config.toml
n_kv_head = 4
head_dim = 32
rope_base = 973000.0
rope_fraction = 0.5
qk_norm = true
tie_embeddings = false
parallel_block = false
extras = ["some layers without attention", "local attention windows", "shifted keys", "gated attention", "value embeddings", "hashed n-gram embeddings", "a smear gate", "short convolutions", "an embedding shortcut", "learned residual scales", "skips across layers", "norms scaled by depth", "capped logits"]
init_std_down = 0.0593
lr_mult_o = 1.35
beta1 = 0.9
lr_head = 0.00519
decay_shape = "pow"
Each number is 500 + 40 x the weight over its row's rms, rounded and kept within 0 to 999. Layers, rows and columns count from 0. Numbers have three digits each. The size before them is the row's rms in percent of the matrix's.

# down: layer 2 MLP down (transposed), 512x128, rms 0.0592, rows 209-233, columns 0-127
# up: layer 2 MLP up, 512x128, rms 0.0591, rows 210-233, columns 0-127
down209 107:426472548497474500506470472543563578497503519485541472437469554603502499510502537492482457515524459571453485480506538487500471528504585482528477494613446551551493454607565440483512505479587491525473551493513414537497427477496586433489488505494447529533471523533479515560458521508518506521472480467423503565445522507509530567490487479513483497555457493519504501554491556448488509495523
up210 097:474526457557507557469515457523428480518445497477509541466493519517542543459538488511380491499450449523466602507492477418406494508483501452477512478521498507481586486536516509476491500453517481490446545557545449485550527498518473562518465539542500531587538598478541477513547484486537560511531515437462454460540565568466498467503457479488443500472482509482464517471465573491427469459449
down210 099:494469527517547539472467403549514441504456525521542516479509475531531504460537549539455449500563447519556525543509497482518489510563537556408529464431472513467512539457495558567499481518451485538414470491544593514481453501526490526539541468558502522448467488536484462551560431423480548459461496488483477522568424584512535463523546578527535498552481515497527512554509474522557464510488
up211 087:472466546520443467490521480488448451457512555513592507477525515515516424547491531536481482491463519514434507512488490427492501511428508559516507465518522493491527499566474495477495455501540562494541488477428515488494555484508566498482495520506536440543556570429496488549558535527433531545510477448407470439519545567497538473582450552550518524476446495450562542464574397528543469487480
down211 093:530519505541594494476552573470506544515508501572490574473486474481510477534436496507448520516534509491516560555550493509546531491527512504498538421471583507425608442445486531473438507464487466484540467477518539478461490567434485517512454504557575486550588520500577468526472458502510485527485550454503517516435538501497501561531541456465522567538485467491524435438467462465552444495514
up212 103:484466434472544441563370463493529510519441471496467546458527448465502551455451462500553537522538509519520491495474452503476518527557500484430522496546508450501560398475497494485491490543494553452480491494585496554468521493468451557445496598493486532537490567463508514530520474542463456607523499442494541481486533547528485537518514493527431502483436481533496429501437547463489479465453
down212 102:524495506486516567516473584495493427475475455530557490503458480523509486439529462461501542460543455507515535532453509438508524487518491529460575494526465557485404535484495462511460446458550505545571528544537527451515501479540470527439457483533447559489477482503524557535379531457461524497467548453539445578509452492517577462532458527433462528500530570508533457473543527530455567480551
up213 100:457479487513453521490546533490412436466494522491474492478391551495556486433519504492409495496465559525500544519535492492445527514483522477522548507504563567466473471500426560498579518556512504460571454476505463481511485467529565528523475446518474460468488531493585490521511515531508535604514478471458507520457488527440517577428564487513517487490583518484426531530435538523455567490478
down213 095:481467424484475457472511406512491493459517484519428453456437461471500515486546447483431446572598527550466455544492454497488437537561465468513570518459539484461450478480543482471524525573506465466468480481522567483492481525459566562518513457512530471519469470503518547481452525449478477495456493456484449482455453544482447449476434483456513447563439530408475509589541490483511497502489
up214 091:530506538398491533474504466484569482423573502518424542552486450542547493449459512531516534502446530511502490486456487558528433523523441537487470503523435482545475452472529518493478564556551538559466524478574551518517506475491445480489533535531476427492549518527474519428475494511539508543543536485456481437469506509440557601499514482458466515468478556512571491478524482495582449446575
down214 095:471540499556497527485527545456433479489546535519500554534450436608551485447489495522485544530464499550510555493557473580428456492488525439503482482432492472570493480501459443499487501498414548473527575490531592441466554552495498505494515528475594526515529523535565501500532466501551463569531473506491482505517503499475471556483508560564571501505508456505474591524494492564495544494441
up215 089:560545502520475491532450488484526519420558541520456540498465496488484544448501459519506422509530480541522582442473541511434566458574526513483506394457480522460547505506526490532557544489506453470462489507439548511481532530554444562533494519533482481485510540553446517511533460507527440612519594463539470511481454468516497537487445489497455514484411439508471460418539514516522544485547
down215 093:480535440466484485454505497459491400435496495478440523444443517480461449549553465466570384521494396489496483418605528558423466459466539519510530527477524522493545541499426467488477465502500516506454524449462506492457541537487479510454504539484528535547501504511463458501534522514463501474552581495495535452524427486548459493541534503500504510500520467531415501448539491452444460544510
up216 096:462525505461496533483478434415484511535495499546512543497476471514498462496491530508463525449511584593479468452464543517532507531523508511465570550416470418582494438420508490541581500446573508538517441571496432516561474514475466545540494525538529490520466497503550483519517484530443465547503483503554563489456486466472462554512521379467468468466439517515492510470439521485464530516547
down216 097:532466504515443500501559567524539410503458572507501554541532579568499552545459514482514474505530476603522531526482442498466510438487532511477518498467550482453454478461526517464506495536458441499473461518540490556555508522539498474464513562511524567536532546457445479594479554569502544457489572472461495489522530536467522491453459465485553467540494500383467524466566522524434538511528
up217 100:488490554455495485499443483454540510521532515544488517470470521539478441490464468467479495556560459520513499497507438477457403528548524417508512521487487616573533464574476557412479522541545465538512460461506492477440533477485474529557561524467494497533504586495523526475567475517493495547499483493503448529518546424513568538483536520535371457500515479492544508536443557498551500446528
down217 099:540567516454448523457485462511478530485479522443528540464470479547503467516505523424534509490416514496450559537454406462507515481537540532517469455457548533528437532521497420529444466381522538413583505511487460452508460529486492482462465543514527468418513455544477477501473465507476472505520458529534477521483520499468587460478545507569471515570512483549488580510417529460490539500483
up218 099:438520460492519435569445453450503446502459516548532577542485488484432502408530591545513501474510460543407515510530534478540467514470494498478500423452489524532416469480479501587497520556499502580470419488562520491511473500523536531512485509483448514523556477535475482507479430506530506412526544396527445512513532514473483480551540493488518563519533520491542449494544544462478500523444
down218 102:482515549519488521460510529503570493438521496570561557501503555520487490475499546514472524495474503487457472470518473559452509482509448462484493506413555558438431439470459469497455500468513509496552516489519517431465573485510533554548468514457516436557459567516516448524482555550456510458558453579497448456561414492488472433448547489445533521502554500413434471516470563481481521448470
up219 097:549484430548501500575472539512421501485497392487485509514488515532469461490495503545498484533467514455575453529478461444455476498477529481482446360457493515445465513509433496531486548479465529478449504547538460517444517490526553502491536485455542567469559488453443503457556528512519477499510462499501389475507471419485528534410429494486426536473520504518438515472459524514446486497471
down219 099:506560567462417495523530560536496474503502534480529526467526464493471470493445478489516493437493501419427541516550488521532505484502499482485497574506502544463538483495557482441441536448483512536545474463475493436497527556444521467439505455474541512487467425458519568540509516443466485417553438500482421481505470502514439479542528485519478582497480416538593541598544549478528499528454
up220 105:484521508442415550445510558490541511475575562492501476592547455462583500497446503489486497484460451545508602528505518460490452533545559492469501514563453571546500529476447504423492533478524493459511585522481545559460423574510588524445473471432514497467498458461467533473537530530418509534498503498479458488534537523483549486541495503508550469522486547481470527517483532468551511449476
down220 103:471454487480459371507535506521511533423454556421485553504511563531469471530480509492479492476510432487465497454518533549465464520480515448419513539469564518531497588539526488494516544504464444457488484501565489487437498429468496482490535561479521446477498422552474497540510502507453431461452503553471475560497528570436477399496498446551484528491457599513469493488504524475488516499546
up221 099:461465535515505533490426493539454525546528454428551498518409532560530488531472546531482459494518444506459538543511541519488509521505474472466566503463523472484641513486489449431451521482525548516450538508534523496460559504538498509534468563508508499501503502478436480537528499467500477564530568510501489565484498511547512523477420490439505418433579576440499448471492401530529501451509
down221 098:489509479526519488508499511563507515494564406553506474436492469549462538456504505499473462511485478535543555509521516470511567502537428447555601486563522486475427521601515484560468520480481487491593483477466456566503580445557459567491546492477486515429494532484465527509601453421508505527532525507528510514504515466548533529511423517567544452482554498478490463505516466515528450554479
up222 091:530495460527545563484514433489490465514519481621489470556536456457458540486523517577455502471597576509428513520452539492511480464424499534439522463484489482487564493541463563512532525520563502510506521559492436565479544514494511502542535553456561481505494536482526536491495531475511449522500548377520488540427521513504507499493485441558548504545458485471512509478443454575546441467489
down222 096:520503568494477572486458512499460477474508529507556600479517495457514503497493471536545512513429436494458525517504478483490435514513463526586497479496509436519437431429569522484555501497459482502472446497472472467535433481550392482469497552506544567547465428516405517436535459475494488556566504539501490549454483498523525499568537457492526490493565481508468484551434452507440435544508
up223 085:480556509484520508518516505445463486441458434552511542474478548514469426519526417506461505518435527500522549435553513464498469488529538567505540478507427560473443600497507469510472552491507472491476444409460450471590477443494484485509532563453524523484508452518543483430520504508441462419523464482507431463541535485553569551507460493513530464561524538497588528498463507519437490486516
down223 088:526540518482520541544493467523480523423546478529506532437518468484508489501518503526476538474442486557557493494526478477475543496561505521476497575504511487574477494567522613495488467464504557545542526481496571472498512432539525442574559442517440513518512502390468445521454459477519468475556484458583517494481480472526501521538518486461522472460452430527489467537597432405514458546527
up224 097:446498540519555503551537528504498521461457467544482452528520429491490466538438539585493526482458469488562541553470517558471506616507493558511495560478540578431471484573511484469527484476481458528565447464422460536547563415481534502441463502544493412480550524509470426498495519469468547547522505493503480489459498467609500499499522478507526508467467502420514520490523475507533534440519
down224 100:438511594502527556462537531503445501520543514512486477508504574549471489505474567508508467562556458515549517511545518422506501489563552537497607570600547521498559454507517523473395507462541486538481488493509481502493438457512480492511414525527475435549504490490478420533480575458465511497447528509502503464473509505451597477544526503503498557586505543488462496548487490503532520514547
up225 104:490458455512406551504451454478534479444520465532501423476436537441511483480528589545496494485534465584511564522479499513483493561532462447462482458511529488440590442470521515526446471525529496474465539466537536427487520501491439464457513516488500480545463531470443532494504564545500527438481507430497501492430543505497509491498508446544562545461471506447539502417503475472603585492534
down225 107:541499542508498489448542480564546465510432506520492553503475467569465542388496566490457493552553519445500522422448438486455547520528533509539485542501561487524455478543496470499507542526518557433510535526540522439541452480522560487501511489574528529441477519473569496530516489487488508490460456594474547462518445528417539504527513572535468562413529469446500478479527533522446514482560
up226 105:488484547510548476526425433488429426504515539491475505552436400472551530460490476509469490470454484503539479506469533541509515511433428502519570545550471521509465440582464480494527507473475464433566480485440489393553490510487534498519506491514588530546456458500490561457499558537513466621515458518466492508474478497501503499456457470502482504471481569532566556483449490541519463462470
down226 103:464515515462543536545462555566560569562499516523527470537490566503493505481456464483512513498470499472361484511496461513483597478479544498525472501521515565498495544472511536498449575463514519481514490377513523519494493472547566508465530443543555424424492456544422536458532453452478515492484464511543518551483499524484529437544519516494535505535507481496533566572473544595517502492474
up227 108:516449410527433510476474460537493454467485545560486498466479491465525497471465525459422474538505522508542462496552558475515522569404495484555501474479463529501530431428504534477580521538473537483575509432499431458553549384514560462520536508474565492518538509474477573552516518495501481506566492475467446572488500474486477536481467406494450511496538494532585479466479469475477490491518
down227 106:512526474518565472472451451421492453491492545570524492577506461537471513476468494498574526510552482475500483515544492550494490506500566579515469534540510540458522499469515506520564539468466534527522530483451533471451488462416533521542442383494510455454553452501472532464519520500531441467465490484521555478492547473550437510481470487441441575500513458507569520492421387471470474437546
up228 108:479563492492454562562439588466464487476479518562501504625514490471467480489512552544508485486477480502554546503491528547499464486506557524514490539509428406512569495483562475475548540484484508453555495537463444476483480525493546568480418533571522537525515443526591512560582501487472476442538561583557501537505516527483518477516489502467525512501456496441438526499549483448539495526485
down228 107:476511496518444569527530548516429553498475539514486422527452498611435541549528453564459488527544543450518399481508469539521459484544455545514431481482508490456462449486475424546487515531521449534474421463527521485528506449556541525576488507481482467486546509467508509481465548536463420509486581579485500490479466505532484515584513463557548466528555519463476489484527478538480447529497
up229 096:458503562537530536513519489508519531490487519533449529562440458417477551528519474569412501542485446493484529524519511474512534465445430523546516469520521550574503476516456536461482531430452448501455507514465494499517471503451569535464491529458545562465508443498615489494581573546543501567535515548549462519495546476446468515547540495543436498529500544506491481424464532574559520498474
down229 098:534458471505551491535534562557569471485576535541506532470545606408585450461515465509443571531500484484425511510465476457534500423459570454536496531526478531468515474449514534517477430484488502504431422442472532508569489468477491534443475491549499492466427493567498504556536505530442538523461539523519493481566478537522420504461466542499514491502499520465499439535531468469514478457513
up230 101:456531413531423411519498439503505551488455488495448544429535519552537432559557492514577412536512481514458465583505516493541488478551513487455563550474538466496481428466508567491496534489470518488488452486498437475517496519517483562558497557513568497492464503496492471477524500561453507528462502545552454524555477512512554517502486503573467478557452423449532482443450504492434515481443
down230 103:502458439518485508475443457473539512481517481447429531537490493512574482601472525553525460519578464482458494487523468526515463517540469516478532491503467484494427439479450506523504534469475514572522387543583470453543490508488520569547567564486529592557503528558473512499456468524540451495454422499469472548441451548477453467532485475540474522455529457489537466456494480577512452501503
up231 103:536503535486481499582431477538509538452460427558438594492522504508498450417469451496501492489569560528458509570496505544577443541490477487500483548503432511527566493548489481449497481467513527514555517457501517479440552529541482464513550586546532548513481544547491538562509598565511549488502565518523488512511529520505577488462485524473463516504422514442501519507534535511552429481462
down231 100:479492553416466506420469487451456456508568487555497559525541554495538604535451547558460504494507434483507521522504481459448473538471509516484466528471465509466471486545413439448508484542438490571532507530531476538559468439476543481464463518565454518497524579438504461491457542461499476592481467520502469460476496452489443502486593494521533499545496475559502460479548554565518497494466
up232 093:533473516504444521483552504474525561579574394458520537522494443527494505557510464491451499511529496564549468478506538530410493517558489525501505511613480519458536531516479463479511519479567543480496515576522487544509496538442523553548586489486448461533526509522456553493484574542549518493414494471524445465462478516553475461537532512495455457529509477500432468504439512600558472521500
down232 099:511548472538542521487478516468488454460539456476541485525538523526564475488435481463519425508456544585423468538488491494506500487429593494522425451486503509486540463519452521539531500477463430481571422539536435507499450529457486474559474553488458444469514526511515500511474514520475520525440501528510533525520456432539471433568429504516503500466510515559394497498563537519381491488495
up233 104:483476517436483528559515490518418553575490438556474515500435508497534505435485469520379439463415519516497515518478482536472540512454482487527544533462493518453495405493457435554529543470551530401458534512537488438535446517460542544481533464552513530532545503488543514509475535521545472512478534510458529500496529442438509535488542457447506452543564510553442554508540537500481543510446
down233 100:538497467419435522568506516515479482424547494499519496531465419494509514517501442496465557551487472493492531467496487456530456433474492419542530503520589527513522499462465535419472486561517407519477504479521510558480478444513543561530468506437516458477523494470560600493469471418505452439521474481544505558533503466421534496561457523552513470496528473455469486489480529576483534579537